{"num_hidden_layers": 15, "vocab_size": 7229, "norm_place": "pre", "norm_eps": 1e-05, "rope_theta": 10000.0, "rope_fraction": 1.0, "bias": "none", "init_std_qkv": 0.0558, "optimizer": "adamw", "schedule": "wsd", "final_lr_fraction": 0.0, "train_tokens": 123400000}
Each number is 500 + 25 x the weight over its row's rms, rounded and kept within 0 to 999. Layers, rows and columns count from 0. Numbers have three digits each. The size before them is the row's rms in percent of the matrix's.

# layer 10 attention query, 64x64, rms 0.239, rows 0-63, columns 0-63
102:501509477513473508483490522481448472493493468485518458475518510486456497466487465443513492446543517526495489488542543492515509504542498503523515483462502532486504551506505468491501510529512524
093:467511462511483497512528507495462498477465490463509493473534494472461471449488492469497504435534490528500505477507518498543483465511490498548514504460499531488485549502524456515511490503527505
069:479481529529509533521519468498509541473495528497491532516493507504483536529475521515436539505496468456511480475468482523491509481489498492482482525512465470506567488487544513500496472486538472
093:465478453488464506502498503489477516527475484480511510479529526496469459467514453454514494449526493555494515467478517532485487475534485502522507503494506500494501528521511458514530488491556530
092:457491431493450509522493517491471504535482495477492504483510520521485468461513469453520510497517520572473499473477538508476502479542487511509509507507515521493495522497496457519509462497517526
072:553510465501515490479488519551470507533506484527513480463482510522506483487497483479513475480490537516513523520508510501467481464496518479512532495494541561498459503490457513471566486491506532
102:454473479492452506546501529507509505528487478460469513515518531494487491460521495482487518485505533557486495466468528497489516511546451518501475522492504497469518542507501468515519476526540483
095:533504519503508454475555507499468508448512489508513489525468488484501528496492510516506502506530459481484518552471470491517508533460505536508488506535492511519447474519501562488522519521525474
098:554520532523515480446531487502490486451529492516525503508483493477520513508494518517500488523531460505511519555518476550537485534481515487483512500501476497506436464528504540477492507497483489
087:448485479484462525537484513502511522498481494502501505503534482510514523491524466444476501476486520499489468434502534481478503482523515514528470496497511493508568533475488461481538525508534502
108:512455536509493439543473516488519498484529466459469566513544492479483492476493494481516482504490466479483486468514517526546482512485477497450486516512483497507499517498529539500516482517529492
107:441495453465494550513463539507512497538469470511494488547536491518510511497500506485471512499486503505486495451491525463486532487517533528514473485506531485483532522493488441514473529514508501
132:501486532480484465538511510522528513492544534476449492477475512495478504467531515492499515528493519479509517471497514471526505539516461503478512546494474494449478511508526543519514460547476470
102:477484476492491501496503527527483536478522498476502458506454481493515545458507496490491474522516478490497497478490528452514543500516541532489454531503516484482424507480490521497516519554508499
103:524492520514510503451515481501478445501488510540497521503510502520513475524499534520492509485457507498513488542527488544475465493475488482518499423515508513540572491506494477502483496459495510
114:485511476493489560539521473490507542489503510510493443456467521506486544481486495488510496550517538510467482556492505498496527526521486512485490523493481483455445481506495499513481465504475507
111:532501530481493479466519510462461490478478505544536513471509518499533489534481480513525510476501512496493508552495457544499453508455509476491536487524488545520487479509507525498541506448497505
125:515494516484515447531485547519545487468525474518481549475532464470519472488531485494506442486522471466501452491494493470548480511497508498489520517513515476516512521492494511510542518513527508
099:525502540495505499439503513491457469478473483538538499489504507517528477536493496503514500484487508493500499554510482557505463499451498461488509452528505526517506475522498506492535505441508525
119:510489507480505481521518524502518509507518551484471517486456528507503510478509516508502519486498524475502514467471501454505518527519459498479509570497490499461468515485522559531498466554473463
115:487505538467499526490513470474529517508481489486498473515482538514495496492468497540491547526548501515493547522486460483445534507514488467493496532550488505487482463516500488530448516491473475
093:528475481499486492490499527475460471517431490561497512435503474536530454495504487512503530470500533495499496519473492524500480495496544490531485467506515531508465495499495481516524535513472508
119:553493538463508478511497521506531491500517518524494466471457537503510498478500493512514516516545513480509523505506486474491513554500470459479507548540486476483483464521522535517556496490484469
083:522532533498494489500506530498479507506499459518514487467506516483492546544511494473522502523478448488484548448457494502560470497512524469472544501488492500500451521510508515508532517504465515
086:479467482503500553475479467494475477528487550483505528528456510526520462502491519509475505491482525508493501530488540493484542468517504523541449487492526518512535515477512467485446495492479479
113:529501469523485477506487517521482478497524535496500526526516485492489507482502487488509473457499523512511476485550533552485478517474479548532492485477521498505546501542527503455539469473554522
102:505504451498528509514470504470522501550527512540508463538490465476509486488470471487472502487507535500514481497541498545459491493495507517533470505483527485519503472511513485456565489497546499
111:511514519497497498532522531485502521484510471491482482445475531502497530503492495487505510543525513495477520514431499487544523521513489465474525538467493477470434491517504547525533498509468500
099:481479502509475479498516455554499503443509535458485569522523497505500500493542524501494463502494487493526448527548524514522495505479482509486489502498508491489564507472529521507481487498516515
097:519509499480508480499474518468467477563477462541520494494505484491517452510487495503520535487488492500528562478479475505512500490489560479484503474514484520506456509504482466525555538510478493
083:459500503519499539468517487496532497462454451511523503488543486486512458537503523486455496490486482506473487536478495501494479473528528494570509462486509527529523524485492461488514528513512509
106:452490515504496538488515462533531516463488482486498511557538498486496504529522530489450515509496470528491478531538486496489502461519522500527478478522513479515572509478506473487457512502522498
080:501513518501487505482467539505514463517531530540505487499505507519507545525542490491573496515435517521494464501490491510460543511508491512479478478517499507527486491487489502451492510503437488
086:542494497483500501461495523522468439495493526515516451501495503526497532486538463447545498479479524529478492496530567446500510519511496482487520475491500510497506525488501506495501487513456527
101:472493475525486484527503494485477528501463475467522518486544526486450473453491461491508520452523484546488537476492505506507498483516474492511527511475473513477519519501506460519545481502558522
077:547508501478523483492489517516508453509504529523488457478489492512514501502543496500527456483466523494489517527507541458468499464495501483524537462452525521531438486507487519505519478502467530
072:545505467489530506492500503517484482525504562533492481440486490517494470508507490494530475474467522475485519543509513468455479480473523485503528468481503499528449507485487515507542479487455520
086:539538533501551486452497482498511481467514513538519466503482471489540508547487518520504491494499498468502502554519465509506491502455535480480501493493491474532490441496522525468503528483472503
069:505514446491504523479499516507501515544506505544500489476479512534501463500491475490521486495471496501493501528505491483449464463516528476496532457494540522522457528494444483481541483479459531
074:465450522491467479543510532493530500491492498499459544514490487476503520462536466503517513506523508508499490451481533481526533524492473508510471541537534509470531497510509510525527499535549487
102:444469510482466475549513505500535519487487493454461508528499492481488518468530505475476530525535510505496487473475526481525538522508487518474465547508500483466478521497527508524509494541541472
103:539543490511529532461477477483473490525480505544517478462488511522521494535480487529532505478503523507507506538508466508465471482491520476523548457504515517525509469494483489494473506440466524
121:494480494510508480506490531511495492477513478498529543511544468489499484495512475456483462474481466498476492437519510493523474519496520518523517467468496498517595530499498480489546520499508504
115:521525464531520524450503490483471497510470478536533505510508468507517500528473490508522471474500490518484484541498466534486472472477527501529511443503530497551528487492479485478506541452510535
115:449507492469506550500448515495539477526491476523499472544523504507520503502490521499483530533513492520508523461532512460495535504529547495506496482516522467463511488508493436506476522509464497
094:510477491484482518482505464461511508483502562522505511453490507492537524533471508518517492517521519480497429570522498515463511506492511482493469487525526499489479464484528509494515474452516502
089:472510504520488497515513472510544508493540518432465525541495520488474511487519515501486538529503497523533516466507521481508530503532472502502492547480487476464520518480516509492447458544474479
080:487518519506512517472493517477464483534448450529531494516510475522504476553485500491498483472474511507485507523491475549522452462465509482498510448503512525529475494520487477509519533462511530
099:508507544487498488500533514506484501523488501497472495511469545511484493476515499497495562489483486509500584435456484472510496503522483476474519542504477512494484512502515528538499504543472472
082:527473472540484495479521473513469487490533534523527479495496525510489509465490506515522495505464531518515496540540506539469509514478477546520476480523491523505535468544506462495543482453535498
095:508495511502519477502522514516524502528501493501476539546518507496501505498528523495489537459463482524497527390497502475488476495523491490486509545524473478500527522494522512511472487548491467
141:449499478504495525535509486511548521523511485467478502524508498491498501478520522500474515509489489519495499441482508464504527471563505527511477539502475479478493533480488467518450505564493472
127:481508481498500546472513506464482493518450468523525486527478509535519480494479505517491552497503513533484539497469493509479523460525531495526481483507506527513457501523463449495452538502464479
081:485521528459484523517483475488557501529516480483510526528531548495500505521486506500469576567514484503485519493504502513470535520518537483484510505538505468500489505475485500510455513477484491
112:468502477520481557492521491481455492491451478521542483511498509527519517478500508507489531500474513538492526504492518518489509460512525511535474467497491543518486499520472461494427516483456488
119:548484506504509455516485517508514493482555562492482502478468490501492518482496496510523474509501522472520449498530516488501502556473451499473496526499519489478499483502527558495533444502507498
091:495546512498516514473501492496560516522523503509481468475498484457492516552497489491524494498501485451478461473455464478494491474533514494480545504494538485527475502457514511508536487539507539
104:490514502467476494491506459516476488533469501495517521567521519521491461484506491524490530482476501507539567485524497522471510471481527518501487473530472533513531477505491440485485537471503490
098:442510463523513531489492487484469499526457449487514506533523465500487487512479502478478506489499506528487529519475486514508500443502530518518487450451521529505490519512466454501455522495516521
100:515517534498501517526530520498469514519497476491470472477480528538481522462498492507534503506489485508482552472450480481524508496504481499448531524527457504497444490536483513552474516503461495
096:491525472517503552483523489474486510506508507573515453480476486503514507483491504488502496490427536495487486487492514511482488475506518550531496474481502550545498503479489475449507478520471501
086:451500485508476508493533473518487512462450465468518531533538498480501475510500533496465525490504486521490516546477500511513520452509554508541488468481491507508524525495470459488487550502518503
099:499509452501512474508487550483498491504502504528488500452482454486510482489484491487509453484525550463480456507476509511517494506484506508513510514438543498495451510493493537499560498523529524
096:515493500526513490518511539528502515463536505528469487443498475484504532496523491479518449500478488472489424492501499492527448513490469507496516527506497466515516502486512557516526463520528506
# layer 10 attention key, 64x64, rms 0.235, rows 0-63, columns 0-63
103:487498484497523503517497492469445474551554514518461481517490476459508500511460529507474492505471532477497548494505493513490498493522503507507490490445567509470495489458497510522518526505542514
099:514511522510530523510533490463480452521539485530511516527472504454533478476498503517482516515473538489498554492487490505476467486511524482486483472471576473484499491473488511519527509498546518
084:521482506497483473515486500512504464479480490479478499549485494544491483480504476520495520532544506544484504506459570495500489535500491499473495481566510480517503523524488530525439506533510482
101:502518493522554542488511475493481482528516508527488480497509504437484493505471527506486465447472499465496498490490449496519514476513499476514492488445525513470508467451504480524550495474522512
110:488514473527534536508515489505473484520516517539504500481499511444497491497474535514478482445462471463515504490490436503517519453497498484500502483447492539466520478473515484501490517475536523
065:478511456512465486482479506535523536506488502468538501489523515521527489524517506482545529519493481533519505513536522455490480466481509570505504519525498512488469537543470484474537482471500506
115:513517473533534528481524466524479509520518512522515513465505515433505478511471522542469505458461484477527503479500447486509498460492513483526486479461498522455521487467530506525487500474507507
088:490478508476469497561475529481509483530472515505458486560531508507474504495533499433529497543484476530474488498492527517487510539526473499485504509480523469549505510537493502497484504516527495
083:488480492471477485537479557481497497521480497495469494543517500499450531498522482448518489542524467517479487518482509539485511542499489490457485537488531452529500492523464486477495518512528525
076:470510503527518520429486436522506484521532494500539482487493495508529481514470496536485503487479526495518506470528502461515468440500531523523519473509476524443481500488512502510471501495472508
126:496483524492509494470509459508505524496542503524543519483493482452516478531488519493481528467471524459508484498521458476507507480502529504502477446500516512473509463462553525514548488472465516
071:523526523526523541455521427530491467497513513511530467472483521516516478512489500539514539493492502527536507479496518477507493456526519493502538485489446510476467498467517480511484505496465522
137:536512485539517493483535441525494479514514512509524507485485468460506513520463506567435510476489473490548508493503486507501484525505490484551526491491489540479517484481537501529510502491479480
077:486525494543501518451490459526487455501529533498504458491507474517499499510497548500498494538487486516523485439520537481500484511522476485547521478469455502519495494516493512509442496467479485
074:483483492472483465537497552454515522505466478484475504526505504508486521492496484496515499502503518470474516599478485508477487524484522554476491502498548496514507521517480483477517524522534511
114:558486507500493459501501506530494485528470493495476492513479514444509487499530488479483503498509465473453483500497526517520498559482462457500495509500521518532546513521540507504565479510520478
076:516462516479496470548502550479522516493473469498477531509490493505473515472492453481506512491516494497492523611490471510478490516482509521465515506507513507513510500509493496504553505531523488
098:477484546505482513519509509504513489474539492505495534434489479508502492466495484482484520533471495444544505467481483450478488538496541502533507506486495491513474492490480517505443460508482462
084:515479512475495482520500525466518489495458479512479512511502503510486516489490466502509509502516504504481522647499474520483482509476521511468517492511523505504497492510488486505538519510507499
133:525512487547507519471555443529497480504498513507498496460481487482510507519488522538451520491493498503541506449494496487506492475531502465545511497483448513476485509475524476541482494527466480
104:551494548489500520498514480507499499507457488523487474524474510478508480505495518486527553499464564518441512513514497495524518508514495479469512514545482491518517531493557502515506536505451505
087:468464508494510524515467534485524528495508494533508462476491508493513491475499503465495534527515511511521517520496533500464486512521530567498477477472531496491450505526515435499465545517520527
103:549480550538483498500529474533491501481486472494455498447482489489487488473495481485509561487490513506527521501489478482519493537513495450472536483509489500508496506483516496554521494522439489
094:452503489502506507468465490491445491460506499531548515481519473556472524500488473518523505508498477509540510508500495504491487501486565445463504502498499508493455481475461512513496500475457503
092:487526504482489506498508485501524521558500506496486477540494534502543482545496566504503467538537532508465467495475531542495529507501470512473469500496497494500522514541506476479466545528510508
110:496517476529504473557507539496504511491508489452479520493514504503472504491526480507518449446512470498527515515492476487508509496499437503516501498485508490502534499498461499500565448471552493
103:529505520515499519494492542500496521477493469440510506472500533514530443478519513499509453449541502500489479498497517474503504469485461546497515464484519491515517527513492509484522504493546560
116:511474503513506517487536458516494487506481485538518538474498509477504499480490453510485556491511490525503536516495497504502504538486542456492501495489473520459463490471526480559558477509464474
101:508496487498515477563534504512557492547520514484462496527485481459494512513490478501466490527463488463498504504499484494513486504499468490562495538532489509496542478504478519516539463516509455
099:467484513503480509450463506495483522474519482520535483486518510551476486496489524479537523522497495512520480500519517491485505480502532541476519493493525491514439498509503478490454528486476585
086:471525496452502516502482526489500494535493492504496519524509516467549510473500509495499476529516524487454528522492503487493478500481551566515470528493535482502484520513501505455436542529516476
103:485523511449512504503491501495533496550514499479489508565497498460537487494486491503509452532464536477439507494493518480520472493478494535521469520511508490514536494513489533453468525518503470
094:456493503522491525507513502489483519569500501473498512491469514441470531509504473486497494511514466461543526505507459491513489468514500493503507490443509481470496491494511440457552485507508487
095:465513470504520552497514502465510476539499499512508518472475493459473518494490492500490453502490481470531521494531449475509490478520504473536502502452505502483493472474511434466522461486474470
103:517530510500534544488526481473477454529544519518496527514448491467541443482491486527490494502467550506501521497528488509509474495520503470505487478480549492479510480464487517538501524481493478
086:443471438492495501500470526506472533510492512518515479456514520495493508509489524482493500474476464487504513501496423516520546465472497541505506481468475535501505515538514476479482505469522495
071:478469457507482487502472527526524538492485484487497499489498509543493490501502526476509505504489462537498517516511510467512487496460494554504502480556486533518489534592495491469500503470502469
108:497501529478463464519476530493521488483469469449490487541500490542500510484524487474529497573538515510476499521502541516501487540496471519483508519543504463527486529529476498491509482522479475
052:498521454512497495463478474526545500478482487479555496472520508505547476514506483485517523549488544504493492506527530473493456487502517537531502506553497489508478528552495481477499473474479482
100:513483472529520541508529480531484514513517526523514511471494505465491479514500525515491539444458501467511516483497461466496504501521510494547493455432490515480521479459536515525504510463506494
126:508503470526524540501540464515492494514539525533512511474492508445510473504488551519463513469442517461489515474518461485509503497508488476548486469466485502482517475478530504527504500468519489
124:510485508464486477524472550482503506486471487486478493518500512552475515475521444486517480517569486543493497520487531546490504510501494511450509529534500477516496514533462485477481502540511500
101:478489519508530521460485447517499507503533494509530504465507509490506493511471478516501524479491498516545493497508488485511502440491559502492506511510488520425460466447494517523492479504472542
130:473486506463487494528462569473517508481475493486473499506525529541485499473548475446557491523528506526463499524496518500495508499484502519460479511512504460527487511518449497481497491507521504
082:529523506544530527452532438537486454485497507530515489453477503519523490488473493555498516494516487530537513476487522497517487474514503470518538490504454505501475497461506495532494493497472515
113:544471530474498446518492553500528495483497491483471488497497505515468499489526459477490478509543473456463471527494495519492514539485458483471479489534512496540525507531497512510538483539512477
099:501532464517526520498532437516506502543524512499531505528491489463528495519454555555445500499460518502517492458516499510517498471505475505521486494495473514454513493489519477482475509477489498
079:483478504453489506504485528460510508490462483531517529511507542524508500477510450496535527482535519516473513593483502514478508492485553527473502505498507500478477503494481486515536519530527506
128:489518485541522544457529438503475491509494515514524485490494480495503513532467521528493538496474522549540523491509484493499488465516520480519525486483484508469467494472512483527450526482449521
101:513469486500480455543502547499512502519477482459437503533499501500465507496505495478520481490506479472470494541497484494506482530478472504504508506493547529536529517523493508498571481487554491
090:466524476535509536464510472506484503479528531501506499487501480506504514516483535520489490488461521520549505412497492481502512448520513483514492495483477485466482496476484500509435513488459504
085:473517501511504531461494455522484493511519514502521482497483502494529492519497542504479499516481514492506468366498521494508512475524508485522484506486477502484489502499511504497436492503489506
134:463508498479486529471479485484482498524474502512529475536505523509522486514503535482518521514503554528458486489504529502493517446518534527461489472484497483486473514508523455471450558508497536
079:485516532464492530481522468514461541506509483516550485515472519470495468491473497501501521496481545518510511487490471493529543500518493488448504547547502485525510497498528485491464490516448544
120:444517470480482507479477509461495509536478508514511484559519523509505516517493525499519494504505542535461485483493524538487496457524518526459482500466512502478502501524510455470477554526531520
114:568479505535506476521538492520513480465505512489465515459487485499473503493496478515464499466531457474544500508500480493510501538496457460512521481507478506501535492473504506543550463494495473
093:498482494485526527466477507516459464478491495495564504451478486543526504481524496517455488524521495453503498480485497493500502518505524482512484476534516492526454527478488563507445496495495482
109:463520488499467489509461513485475516511523494467505463545514498524471488531495524484541498507466542539485463502524503494503516452530468523508510528537508494549514505514501496474471529489494565
092:474503474465497508490471520463525501536490496513540503552534546506523497517521531504524477497500521526445492535512541501494509454502524560527478501491509499485473507514504487449511517493542519
103:492497479531497514454501458492448463485502517562518488510514480500464515519492498500537557493470510531505491481504508528482490527523525454494506489487468519515461486479518488554513508456481520
102:467507453498501503455463525487466488510491524494525487511498508510536506507502520523476472483566501493493473487485528518483473484500519532494499472460552514519504527499500510470451541499556536
085:465511504459497496508495496494529505583508490494509504554518536474521512501500482476513495529482531514431527533503508479496495479481520562541480529500503506487490508513522504454482524508515488
093:533478504517512493510507512499519480485500500483515513420482543504537482473530468493470512486561466468538530519479497481477501504493504512528516469458511497468457517493519486527505463513537483
096:521482493518515488506524528505508470472525522491465509451486462501506519475498464513468482488510457457548518474481491505484450543475498488523503469461504507491508473485472522527519462497524442
# layer 10 attention value, 64x64, rms 0.136, rows 0-42, columns 0-63
126:494479469512504470524492494511524525522514495491502492490461541538484492485510516455520527499476489473513475505451507530489496519493473411528525504516465441495486536519505474512511498495490541
114:461523532512496504526482480482516485519511486531514527485482507509510577543529498529489487510470465525533513495482495530461466520497515497501551521499491470515475523545502494490516521495565483
108:491495508512510487480487507506482542491497454504481438476500461538518517478480499494474558527526509487498478494541476543525475479505478511543492508532532509468530463477491493485461518514459525
133:472496554505457495484542494487463533509493572503511490491518481491488505470499501476488499471464466451493535500484469475496512515515507521514511467476500441521494544471487491483496494513522458
076:486491520513488533500490522509501510508523448527511488521497536434481466519518501506484499502510513526544490508471472469494562529516476463499479477474495564495481472472465495477489535531505501
099:520494512470504506502504495508526498486558422507517527519485485508469522479493461536521455511484525515536539495556515558458464509524491496510464533507505492498511478502500513499502470507503501
128:466473539500462510533483482511515562492453483493507490471516447487486540522520500501479488477496496470533518494529491488492494512511495500516492512440505480506490486491521503438454470524520463
080:471469495493512526531489496527491510514510484523480478484483518513485505481530518544517465530490527554536521499462496566497418519505539486508503499525492523495485528478488515453505491507510494
126:467496454519489486522541486493478513515468501465472463482543513469523500497511561521471514475525467517506511503472510513523473509476537489523497530486525439501488503458481496491522505491447481
091:522517517471489507500509478485525479497546506517519528539545484470479493471515521486486474475454435518524503498548501475491520502491544535506507508488516503531510469503549547499519453491484486
102:508521528503490501498470492484493510518489495505527532492457482489505566509495452499526485528505493493534489499466459490518540516504458522509519526461506548494493473531500525483431476531539495
107:482452544524519487474489496516511550499519491494494461485447465504484534447471502524482536531526503481487490495511463535502474516511510496548511520503511519478525495496503520488469514540541462
085:481501492502497482497478482514532442461495563462506502459532491508477489497488504439484479470517488512518487503461480465521550487485531490501513462506511525486501522535488463508526523496528462
082:488529456492520475491535498485493520498471421535493564505471537528490457525507540484475448513505507524553521499491512521475500482489491515468510482507500474506488517486480518503517488490477504
119:503495471507550471504462487496514492542512445534518537506490560507508504522515508552498483507500462527513480501491522495487452529485523482522518515532504519509493505540524508528548473497546513
117:475507511497482492551495494499517501540511531523510548486489532496514478536535469515514511511485516513504512506438500493455481531496506482466563497485471484525460527516515475501557502497533477
068:544510539519483506451508498490479505500464511544517504556537516437508481514497509511494459471534466512498474502502483483508525461505491565506525483493501504530498473466486528483495499510526469
124:522486506494534505471526525479499483468559508486527493472514473538507499480506457498539488499490519538473546500506523524515469490507503525499486501528475444503526560448466493535497491483495497
076:485507471502497489546531489517481502509464470506497462460481515459508513526477527493475505484517516478527507506495547468478562518492506473521475495528519468506496503501480487540550525509432510
094:477477517502477516500513478494526482509560544491529563490505520486520495488532491497509520479476452516511518504481494489469541539498543512515545528445489480510483509484535525490537476489512473
078:514483462482511475499484492546529490475511467565508509505475511495491518525488498505497502522468517466520545498549524495468509511511499524518494458486509555485502486544489507540532477480550534
096:514480494498492519462514494523498446527530531486469519569502533512486536479515488498483473468498515534521497504486481570498451495511550467500500487482519499503499533509506489473493446498490503
098:513515483487500451475520491482512539478510504520547501532517507522447519477475527488490503497466494510543503498487517518495568495536470499486488502527513460491499503564493513528526520499499441
073:493477493493492520525490476490486482538519474503489499500512509532542538483506501506511502484482503506491487500461484548507389507513497475503472542517477443495501493477479498458490499486461491
077:494477488545511520484495509494444479513465510517519518532502547501508506494498515484475476473491476505490455506459446528491539511512523538492503489484463508481468534483517517478530499489539437
085:495496498510538481498536493443493523537533469512501516507501505502525531513528497494512484467499501544521526502460534575514503498488495503527513518505542416507505533482504506506469514504507492
100:484460460502505508544515490522495497524511445509467449473504522510505498525541526520494501496509536492513523503494522555480436526492530442512482507510500489500489514467489493491514504502456539
101:481500545510503507504475470499568487502526501484508512514517525462496505484520525461487523504457476522500480499529512487509503492470541497486499508484512476511521464560563562516478530491512510
111:490498442525522528509530465499508503512508510478484526503520504459511424483527551492494530498491513576516515507503516533498431511472522490517486491491484496517486479504521515503490505498466507
085:506546464488469513496509476470471512473500517537505512525499455493543470517541516506485536504506484500512506499487517504484523525496490515528568519524516521521483486465510504508510431477440503
090:525518506486484559461527502517469468479467568507486501504537502512531510493470498459505485481531497481435503501526499494525529463513503523506492476523490507485547481474501523528465500478501523
093:479499499493575474533471507477509521551524455569506481505497504486504527505531538518524501504525454538500463499492502484481531504493526471531512508534504545496506489475516510493505487502467508
107:487519509511507473461514519520514546525494472463456495514465534468518482467513514464491523489517525457528483506537505469551509494489526506468479467478518540497506486517556508481492496512477541
093:516524502488523477505492502482488510496544509499524514514555464491499450497496507512497498509486475552499507503566542450522435495510519519489476477523508527528509501489529500497509456510472544
087:516508458505494461467500500499461504514458515533465497531477533506516476496537502515479468476538556447494505503503527513495440486500523505496519478488482539500482546492513515503510491495524553
106:494489516500483520512515495527486446503534516469524514491542543510474568489467466524518472501487483523509482503476497563470515484530499488490437519499495474475502491543480492504503537507518512
093:484524510503514538539514515492498524483508463486485503439440483462513502502507478510546523545509558522534526497488536511509549517477457534526499496510522505509519485509509503505472528518510517
073:480488440523536479502503495502468496511523455528502451547509512471526549492509510508532548490488523490515497508409503519494523544517527470503479506507494511484479515495511521492497497496503490
070:485509520518557497526466500486490506500498465499513509481514510488493489506490490464506488497522446565540481510513525446500568519502516463537509485488544496494502516491529456517527497529514477
074:526489512494503529518523493492494452484514502514476519530518505429476490504503486537508511534514535524532479500500534490512447475502550557472482476512523555525508462520501497469493505513490511
107:482490474523490506486534503492446482498467513494438457481501499492527503516533503514503508503532567507489528502483534526478488496514507515481483478525486516494485551490506535497462572482497525
078:511522511510502504471503518464503500505531512531507524524498488484506463486492501473496483478507547459492489507548520442507480488507465486502486428494495570504499479489548483526488462510534522
124:497554519499500492518487518470511492494499461535516510511416450531528518523507475499525520527481551483511555495476499499484489521494432492512544500502500471502492499517508478489508501514505511
# layer 10 attention output (transposed), 64x64, rms 0.12, rows 0-42, columns 0-63
113:506488546473492508484540496514530522480494512488509524504496493446524483506520486534478508532508507489438509572539467459502484492514466509472469480499459486528491523482486550502520483508494499
129:523491448510509527473511465515479530455491565501514480503532492496495493496521515478466470509518506515460441475513520498457507500497478508507485454485480482501529485483526464490485497483563495
122:475505509484522507515461543492501461524508459425507503511553474504491504508489495480519488503468506498523516475477505474538530454487540522452516500473478494477470517483483501537503496517457485
139:527481425535496507497504477481542481491498507513478546489495506483507468501511473549520464462506504540488472530526534508459514502526477499534460500531498472502493509487540480514514489518544496
065:510512491522490447423515514490546447505545531470506479543516492515475509478464482500519516507522516461491503473498524482496517490508489543491533550519517469525508477497501503490475525495503480
102:492565514490520535465496560537452483516461507493502481475514498516541506510516520458505515497485508517489481522467503498461502528530508515494554482523506550515495503505519501519469496549485493
127:462511473542485557455516493513507489508531545472528511522516512530495484511521509514478480487479502521518486471477532507467491453553503497522457500485481508514515521471555453508479512492516491
070:528477502533489515470474515508485456500501498449540519526497486502529497496501536486501453491507499486489482525497500502473539552485517507496522474475483517491537514498509454510434566527494518
120:521481486512471538502517443467540513465500495492532544529498475486469521507499488503509479514440494481490511434524501504541506500507500512510468481519473483501487553507507489463474527537478489
107:520482480518486551472532501510454492503459531545493491488454531534530512546492490533504499456509504532479503483472519519468480518520483464516517469534501488533475512516530467501497519482525527
100:444507485516523502491477534529485488480492491491504465523537476533471481530517496478470546527503465522510481451501553501479481458531495509466501473509511488498546469500518491504487497445511471
134:463517479488535507513453536499495454543503444428524508501545477514491485498501463467512512525457504512511500548511522488496499467497520538465518488497480502482494493482493479532494498528484505
072:492471488521481477520490464476515507515460491531500506533488502493482513492518490486501495569548490505478492516551475500537485443465504468496443536511547514506488499499455485524493504492512529
071:513542491520479538536495522541500522460520517454461518503493502513495528492527532485482502516502512478435490500493479497540493561487498491547530496513514506532455513533483517480474530491510487
114:508500505461527504529527496526480527478468515473515484480496496514484528452517494458472558533493510483469520534485484508486481528454473507460559472489454476512515472528478492498484516499524500
128:528490494508488491468530450508500534450494562527502503506488524471485490488516513518482500515534501518491473556532519503467494551495442473517490476525483496520522497500519519482501485458546518
053:508513452502549505523496526465512487497529531546504476488486517554478486538478500502503525484499515503481540454528526529478506480516476479517515539507532462475516491539511454493509504469516462
137:528532489491515470523469491488484492511434491538470529480502504490528506495491505504512447464509495503511475565484476531498543511492503507520520477476502517486480496529455509522519466555460502
067:520503499470490514474533479475513520518532504486459520512492507505448497437498484529521517527508514473479500430501485480530492530508488508459509511478493504526470481487493571475480504506455503
117:533470482523499523449516443498489525468465562532507503511492519490514501529496471544482485492502506533513482488515518523454472510520470470499484458531484490536498492511526472477504498474527539
063:520493541470531538499470485505457499547503497476477484484505494510511503444531498480502500521526495490482530526450474503497511523439469478448523533479509485534477471482539465506502496499492503
085:463505517479502514528497520460465495454483494521524519529475497511564505559501533481532502521515498511488521501528488513462474472491489537497509521545518533475517518502527458493496534525541501
097:512503524517528538511514516548481493519502485481458475471471500496524491506526486467499533483494522496436479546513512462503482494520448475544511490534503496530492510516487527516490451548528512
054:481529489477473505484509530497496530476476483472554504500503502444522458541509488504509468494441498508498483451476517487463536512534513530491531459512473495495543516503536471496501479508470494
065:524481457518513485519478470467504518445533504448521521503488489500461468520501488500489481502495498484486506509508484524476479478491483491524493529530546467498540456511472452456489522511557512
078:474557475516537525525502469501472526464471482488501513472498503505516524507512514483501513484475466500475462501512510485484502506547459551520502464503457469482468536541471509516478462494512465
079:513512548467473520453516481475517518488516522472530538533497510479504530478472509522523474505491484475483501502501479475511543541492513542465529496478455503505487524470537489488473533557477491
106:488478481527492530458513488512472498502474506537529452479473503516512510532502470529507514462507506520483513472503485498504438447523503496512487485456470503502472497490496433483512502437507522
111:506506493511466522497496474451543501471480499471536512509475530485522560522523484531503456488477490468498509520512490540510512513489529507520488524491449455491484553496487486443485524514509514
110:548456522489480514485517492514460519468466553512482512514500530522487520534488510545476456480521505492518482452500534514474498531480462448496481466502475468515478497504532521471506512493521500
094:523479516492527459548487485454497506509499490546481482502484538524506466508506493538499491487514511495546516452477484531513492475492554500477505524466537511446481482493501473468540511480466493
087:515508492477520525502531509479476506513498501442509486520494492538451486499455507498482538526482492466489521494480512473496523497498482530466554440481483467488471477523471547533499523476475526
124:435498520499475511529460519508537445495516450476497507489505467508478519502457507538531549531505507501512552489496481490520455477498514537497491535492492537503482496513487503507485514463472506
078:505503490484487531494488517496520446512466506530491516485469525516547564505502514495503503435518521500520527522440482530518545530478483470511534489486474481503475521522484520536501509522513512
071:487483549477501505588467507479500509478510508495499527507492519516486510476483529498497525549514482491497558501513461510462489558464501503505503551502507521488517478508510469470512506480521470
112:488526499509534503464504499482534533501513517532508448512512488475548482500532495435507545522502519516490505458502476478499490456560513513490537503530540513490535492487490478489485474539503498
082:495527485527500491467467487543502490516503471490468494500536495530478525462512522510502482499527469484522461494497521517504486526534510523458486493454451503496476520520464540504445503466440493
058:498510512463489514500466455469502510482483475432515480511523506500491473510475459465502506534497492441503521476501527476476488468489425527477538500498526489509511467483494492478515493531509475
058:480527470486517474476509478483505501488503514461497515504516514549448527470506493475499509533546511474480517516496477530518485444508500504467491503502472481520448506523435549537475515493500506
060:494499476506493522467475500488497470494507493559512480516495505522527544486498527447529498498531499490490559431481508508475510561469513486490507537493518509482478537521502474511500518508521545
104:533505528518512506520437461455534493475544519493501514521495527513469506487473507500503459499515475492530498451533466507497516528495513506519487536456513503452510471480472468469510508526507464
062:489518505480487451528452522508536507524492508484491490482477537511496526468518493540512527491554470494519520541495500536457509497494474523486482542540465482493446486521467532487515488473512508
127:510506481478492481507472527548461506494496499455480512490535501487485484494494531500465460492528478509505426520499532493464515523486483508503487463496477502514497507483528569494490467454502453